Part of a small language model's weights: untied embeddings, value residuals.
Each number is 500 + 40 x the weight over the matrix's rms, rounded and kept within 0 to 999. Layers, rows and columns count from 0. Numbers have three digits each.

# gate: layer 2 MLP gate, 2048x768, rms 0.104, rows 1544-1574, columns 64-127
# up: layer 2 MLP up, 2048x768, rms 0.109, rows 1544-1574, columns 64-127
# down: layer 2 MLP down (transposed), 2048x768, rms 0.0618, rows 1544-1574, columns 64-127
gate1544:468532495517506490491465523446476481431454566579485510454533515512457472513474503552532577483497478426484431440516521483451507429482456415537540525509583530540498553526510452475511483445538468
up1544:532501482448518527488504490510508514585478478533527453463491491509547501441550471494489458565547528514565572484500418522463472516537511540511474537482454479559432506494498543460515491632480496
down1544:480514538526464478456434500483459433493465433493490474504508460517491481533464507446493503443412469437546473538493503511581587505474505493515431412436537493474510547531589493558430443569499491
gate1545:494508543472562514547480441502466434426503492535568528538473544487550477544479485521444480513589444513519532410433451593525504567482524457530486504416530502478461534531493443474540435487537530
up1545:497557532550450465537502487490520507483506480428474527494462509489504471449520518488513524495546526540508497551510572522500533487438574508519523500543469511490462536471475475539509489527504488
down1545:534515522479602418461509564514387519472435536568479529463449501559510494536489462501483481518449499510507514424420424485478406514538517493518456505494587464451421520547498548519521523525473507
gate1546:464493494512472537545457425478522490510568493477554485548565523483571463429531455463509564467466500466464522490456486481532461507523470526440495511549506502491532487466472583587514467592547492
up1546:540425501500436498578436510482560513532474487509479557502476497421546495519584515530492605381511525541568508470455474462518469510512458562559579480517471507533542554503477558496486515569496472
down1546:530500522476454504491529535513510500515525463470558525442443504562532558447525427469443527496501473502539466516436508533495496512504531533479561530521480526481516491535531477490535533478535459
gate1547:510545499557547496555469481505433466503510490533458482549586459538546436544503615475469506511502516548550475462479475495410499470537435529495550538508512589458513476471555510503491510488519577
up1547:555383525501446475469492457440571494478436459468548516558417518489382570451508525531488566582515533482551429489516528442507522455477489470502433504488489542488475552506444461480538420505454510
down1547:505473406487415506519392470501454478495480467501496455437421529586499518509499546493474530471510558522549425509441485489466499502491536466518481506489453495518515447502498505497537560448453532
gate1548:528538518489516495454463448471467499598503466519519481448468432502485510525477433491526475477504526448423516516542484502430533561528531528545556416566474544506514476482464486466487524521532501
up1548:484521496494503472556431582501465550461554493468457542451494472444487504471556487482530518514501474497495519508457472503515560473510560455514511454504496454499492487509495532435504524515430481
down1548:525523476465491531497446453538505504465507469519436517494516479509548482554448461505536540508463490500447473453525519544481533538467466522502506496560463473504517529430523441468491482477540555
gate1549:545466487493525524482468430506480535502541526377486473466542550536467467579548515486557429574523521478554523597551479493545553453452524527486424496519496495552486533516536494503473488514541462
up1549:559487524535475475522455508445476518498491534531477550540500545482485537490438466484459473500489496504442556545557541483491353534480469490491490517489485512447516545514463496508587434523480460
down1549:489548461537440507372511529506510437510558540633512538510497430576490473517434476545580493435508495463503469531461480560533486464549575491507487502560514464446458471439516527466515490468516506
gate1550:504550476443416496478507463517503534490498541524489532473433561578528487519500436490500455459444493526522517496497515578467501508451541472507521465388507519568435504529453461434495594540515484
up1550:481505477472429516490445471556479527444496414557601534553597495417536542525574512551547554535378532523452545508544461469519516473457447486531507486521546502579500476458524514565521521545523595
down1550:515497493482449425537497517564432525527525525500494435487492519498529444519487497522473494448438466537501478493445551481492503505490570525566524539447475571494471463418523511533542498475427540
gate1551:510538513487506536460498543458548495514544530529518508472504568489529507467510554554477438466511526487443507472532489492512433482458564466507516480431475463532446542519570499469440505496496535
up1551:492529494458504500554513567498516524470488497486520532533449546494471477517538466501509560464497430563469475532498445447541541563527487437524467514467417492480458481484510516517516495426519485
down1551:493488532497552507548455478498449473440462435550509466414526492541524474460534492476482492460483461477478467472505519521540519523496458560455462498494521537456429506523491502463546480462434495
gate1552:531492501487537494469419435572472448558517419515536515497513452491453553470549509541492528520544435431511465501522395440545531498482546516538523523474515456500478514541529474480465558460497514
up1552:525535495540476451461537396472498427388447446542518505523524497476531570499509500511538524493481474427516518526524480503506509456505525460505488445455454552538499566567591452439533491487509535
down1552:444524509479540480524473581524531459577532551540456504462510466534463439496485506490580470498520491454465485470503484488508520506503482507489512540496518474501496494459601519504507561457565474
gate1553:527555521572528464512456545568469525461512555499519452447506493535493467538524529532500501455495536517447447490490464504483493552472585445553517467522427488489512595505503413527533529532500519
up1553:492506479447535509479528464506482501486541460462508519527550531569484454470508521451500488449498503540513522493482512533497494491573527480491485555480480573493536542515536505483579491511475472
down1553:495438440516442534584474459465433501516560544546486509435448545535474564490536524518506532543465567455549519512502493592497482450455479543521496473459538518481482458497530564479505552452599516
gate1554:462535524428517538539456476536541533466522637546413381563527472568487495527520508609439477530600498495606526542488529498526541525502431549563486505444517508503487549487457546459531535598514452
up1554:406496465381451482546498418500546548415449533544473492537542507552531440523513497605474470540533428475518521544558536463494509460470461557527516500470427551574472596544475547437546466565480497
down1554:509555504576543414476417481484447420475499579492472533501494472522445473498420469466435451399471479556537509502450421578555458555510458467451534541448510509493480499481513480527510508507447519
gate1555:440480577551595644480495477466497521429479558574562472543524526548400427476475487481511515515493481450469469471455465529514579476540475525471506531541447451494476569600464444527505520476575578
up1555:458499524497524502453443462492463516472493462612544514548487476482335521513560446483555505523529498417433522454416479551462492502539386539428485543565434516531501619559512488550473491514558573
down1555:485517471478524525475463565528419465475550461506546504543541523484495500503494501455469489426457477403480488432517491529500509556459547481460567557548533487486517560503395562454561514500554534
gate1556:493525451463551493452498518426467559545507583559404545454476461425552506520517473484531514558466526583508550444468499524517550520525483492478421490486485586535526509499515513399539506551544519
up1556:526486466517506484487529421543434537454541510532535512546472500570504569469499504536568536544517503443465455562497482473478508362516599505492483498497516509519504496507423441423486558518489453
down1556:510497503492518529578495501481536530463454519483516447529478504433548556456514488475532553491506467505571467419483504580488538480473514478490528535458505480466451481526467453506531569538471518
gate1557:505434550467451520517476478543469574429483568554505455409475437487553520478486537492390491497497491527491436474448540492498512491545536435474532483563537591449504538438546518571473525492481427
up1557:567522508545503438487535498487546534536462546475464543518490446468525536473514498467461539516453504447525460557453444469534386552528577438523485447447506572425475499485530558530402585497459564
down1557:548531504538503476520476448517499491482477494423494531517533432527618511461478504542490498454445564526505506477528421536454507528453526470423503509489463553453575474560423554456564503503527543
gate1558:567441485552445497512541526466535460454457413497524495456463515542512448540503453522461546552516466478497489510564442467425437509547528491538473484528497501499614566489484505465555498506560546
up1558:470599481538469550517536557584472456569482536490488531526469571483559488433526608501570392500429504490495390494490464472497494526506417564508509571563479451508389531538527501466478507557467517
down1558:501521503480458511512561581435477472548562548476511479511527521550508554483512553506525480505535436502490498544438457517471502488514460521461498499546476515413507505487553519505460589508556489
gate1559:493494493438476451505504550496508515528539499436526471423454535511536493490441479462476461532513571491549549492447477499487527549528504526496439438470493507495470525409496489541523515470553500
up1559:513488525520542440477490536491477482477552467443520531498437483532491489500525487551537609505524493478472430488512527537481479532564513543494480495461486541580528507550511488502443489526466444
down1559:514481511525499610457502502531521493451469497446492404481485516517500509537508446396546478556565558570452587410470456446507555416532479482555478533552494480441473472475479480465489462528471506
gate1560:484481475451441473541465454526535494532463519449556392479574519445583449465427514523511387459546506463450518466486518624520550450512459482473454477527402489506555548551544496495443464455529496
up1560:535535429531480576446545467500579427570458456519440466523519445432486519471530492533406560515478414477612553457566551506460618532484490440483523503465505492505514490462520495472500470502496561
down1560:494520400499605479518448450511488497558460522468489446561528465478558522432521529454386557553500537461457538404518468514538485448553449517449635550485551549458498528505493528543447456452497513
gate1561:505637544472525447570511516532456504463532564545557482462555512457466549544555536509497551456473474471493552481477564519427559500479466451519536443509483478458502463486489521543481471518552481
up1561:454484465407489575455457512431532461510434458447468529494424499541565479426437509476511526516559485496493515495456428430540479540491557453569503530508460498471596506572529462490478559491492461
down1561:494515502482505459503519587471443502518467445557566416532515502534512560485527503483535462475447441490526514451447556421531489514445406498519500477461454524535460472577572510470562555456496500
gate1562:522519434494415501471487451535488525511512516541451505574483473532516445473542611534428533550531519463512491516492524541437494428481505510548466512530470499498470442551444551531500515463599451
up1562:539422518518485542505457493575499464485556529481505507466515492495480520475492506507446502460454486465457537532459471551455544504421525513496473497528522534495429505517475563425458473422482453
down1562:522624511475405471468522465548441508515566502468439446441577433529511504466508518507493563580553521560441560512551465521492476477455526440449464443509507470519493463392517503501486520475498481
gate1563:435474445489585469480451496544515478385503519441536428459453508550500537574519476523540464560576554468531516457509438508463476482544470546404464459533461464595509495525591486556496520500579544
up1563:481482488513500545569533453553436485460499457525452514482478491508469480454551411521452546472507498467464551559408553520480471494529482580432535531578536472533506512624543493522551479458525515
down1563:463509485444556514495464451526456473447486509513520451523515466505549515465520432510541500451523552571479465475483478529493549496487513510442541603446496481523579488467424521511549430478502495
gate1564:495536584528454475484505518443501505510472500546447572510486443531518495545492453457450520527550457532594480531530490602491540523524467457463506550472540511470532479503458603481548509515567521
up1564:477526542457544478494479492509501430514472614534529541530460486520509478494485399576453444476542545488493536445422505530579512490493480527559466453498492441518522511451522509471503595523504558
down1564:547515489557485490485524461492513554542507503572521534514511460529465476494481534450529544513492517546398480501529575532514476554520559510470510552487547500552465447460465552534459512477516489
gate1565:522475526589471496574469515547420494433342501527529439496473468594570492498494523498483469503488484521475507462522556473541511533450485480535500455506504541495501520472507513570566432515495479
up1565:404416465455491547521514533457479576464525485490468479467604515465418503564467512463511568558525488475477471467487524530453570599465515480488513483557545481562459520491479513440483576437455443
down1565:499489487536470547497464554566520531529486531546478509464488473491452486498471428504463532560444498482551496458495533487424518503526436510484500452488476514515547536511470545547504434516580550
gate1566:532429462529524482525539531501467477492436460439528512529485506465531510512434499553565458549500469393519480441463509498457523568568519509505489508440499544476495471571437453419476437473485515
up1566:528508468486549492483500398500484492518528488560492512473459464453485483482513537463484514491547447517453512489525519459428456546495474505537504582409507460478461512486486520546505503478488501
down1566:492598553556470514491492443498441518531485538485504517426505487556484538523478490536600505514508465521522461459474508580430509485507518552579528516519577501447538530453510500471525550518512461
gate1567:525517544517587540439498488528522475512519491546506537561515559475505468500517655487513571516563472484467480527474490545498606535420489402536533469509506529537533460496528526499508450432503519
up1567:445493565579563443482510484540463537462555464539428570490493529478449572471562532513465485464452530596432512533451537462436510499448490485473555491471526451526496542491489474513494444462479516
down1567:497434461447590501490567515520508554471545486504527463506452510490466461510404511483475481532442491533522493475485513535558511487523575480573448533420537493501428520552452490518504527418541468
gate1568:516490489480521502501427479461500410474400442495488415483514514480445499546531550583545482503447464480507470474481490580480440540531472496534443479500564524466556517457508512533488532460480536
up1568:425537494565462583516476488424523532538462538433496542540460553495454467442526588510559467521465513537592500423490483508458460496484526456515475478421486516443563451477514535476520456541504549
down1568:508534487488474570497504542449550516492509510550541549531561519484511526561496534545560512492529494484550506534499565485471467581550492525531503550541461470437493479549496454478549479484489545
gate1569:526521573482521476574545428476537530523530518558475547518535469473490545423575533475494521475466424577514542542526446555456445528562560517417479508494503469515502427501500535507461482448527537
up1569:484539484510484478445444511517493496473521510509438515512476495520549518519472481529538536426441459476508527521501523452460514578494496455464474536499583512483532464587481533496482421479460462
down1569:510580486479494465608571492490480546459469582537485505518450439536571476513504510500504540477504429451557512492490585453510485592472533518492508547526519534524462493416528522522505509524535525
gate1570:516537471559476569524496438534531452470511459457519469416503507506424521471491496499509508507469513490486491529517506562464545485543515490476428520515540525559576490512568500503528553514546509
up1570:530513462525504505476501514501506513491503486549502516463525532571577507474527510520471511501487474538518523560480556530498495508565527477538483541499487500514540524523515482500511459512563500
down1570:506555474574474451553524549518544483520483519491549454539488466486526490506509514522506492548500539469494486519469513514474514535481444525525476507509506500477480561541509538551551503456499489
gate1571:475446486525493513595442523506508488501566596525563508496527500539534496448455508529502499550573479525568579498488533552502493468471507566515575440476509498510519474556521456535505572553519470
up1571:439443501459525523436541551469484532462459450527502431449522471528493551548523483535545500507402374488458507523528535541472498490539559485452539545534498544540506472517560502444457529547468538
down1571:504481476435565522524510479541459525467450468522485507507467472475493524484483511421509481590506498490597495586538483567457524482489488480510568555445414540568524434459511500471512453540480511
gate1572:428539429478494517453533559496504479571528479505460519504474506535447539526431457546455470543465531462517410488486562583524453472553495461545547433534504395479510508637494537587533497440524427
up1572:430542503470562515495470541552413528444565536470446520448442520469472489469427490579444450507546483490512435482528487479446520511478551521516389564495538564545562499400524506493475442429546532
down1572:604558510498573488463514624506517484575530499477480473559487427465496472480496531565494407515490460517478571482508553633548485507493453514572496401516499545530467521453521503493524587499472497
gate1573:550529486480472398483554395528492497567466505514517561461531572489481559419425512525450472494502558544540518473524513526488482463527517490521504461473489577477490467393516504532515523555485561
up1573:426455439530469455468543617503520433519552524480572468550491489454545508443481495489525509473479483442497528505533531463556470419461509485447470492536528496483447473486522436516486436456584526
down1573:449458483641482463408525474460493513478525459484520535507597526411555526463468475550543408472474542488578487564554485453480511478439410485506457519582540483593510575486529418520493501549485531
gate1574:466478472486562549514568470435474526473535505445445553548450476555504538549479537546488439512486495480511485487447530562492461562454501472592455512548513526493559447484412516519550493533484475
up1574:443494497545583450530456443562468441474519497438590499586576514502457424484522522526448500533492553501497517569499436522537488482525460491522466482534443505465465529473440489496472473526485574
down1574:533508515558426457464469453483511553475552471533492504450504529498446524504506454564482431557494498598575576511435470541471564420508496565510463551519472568504454472560536542460448495465536480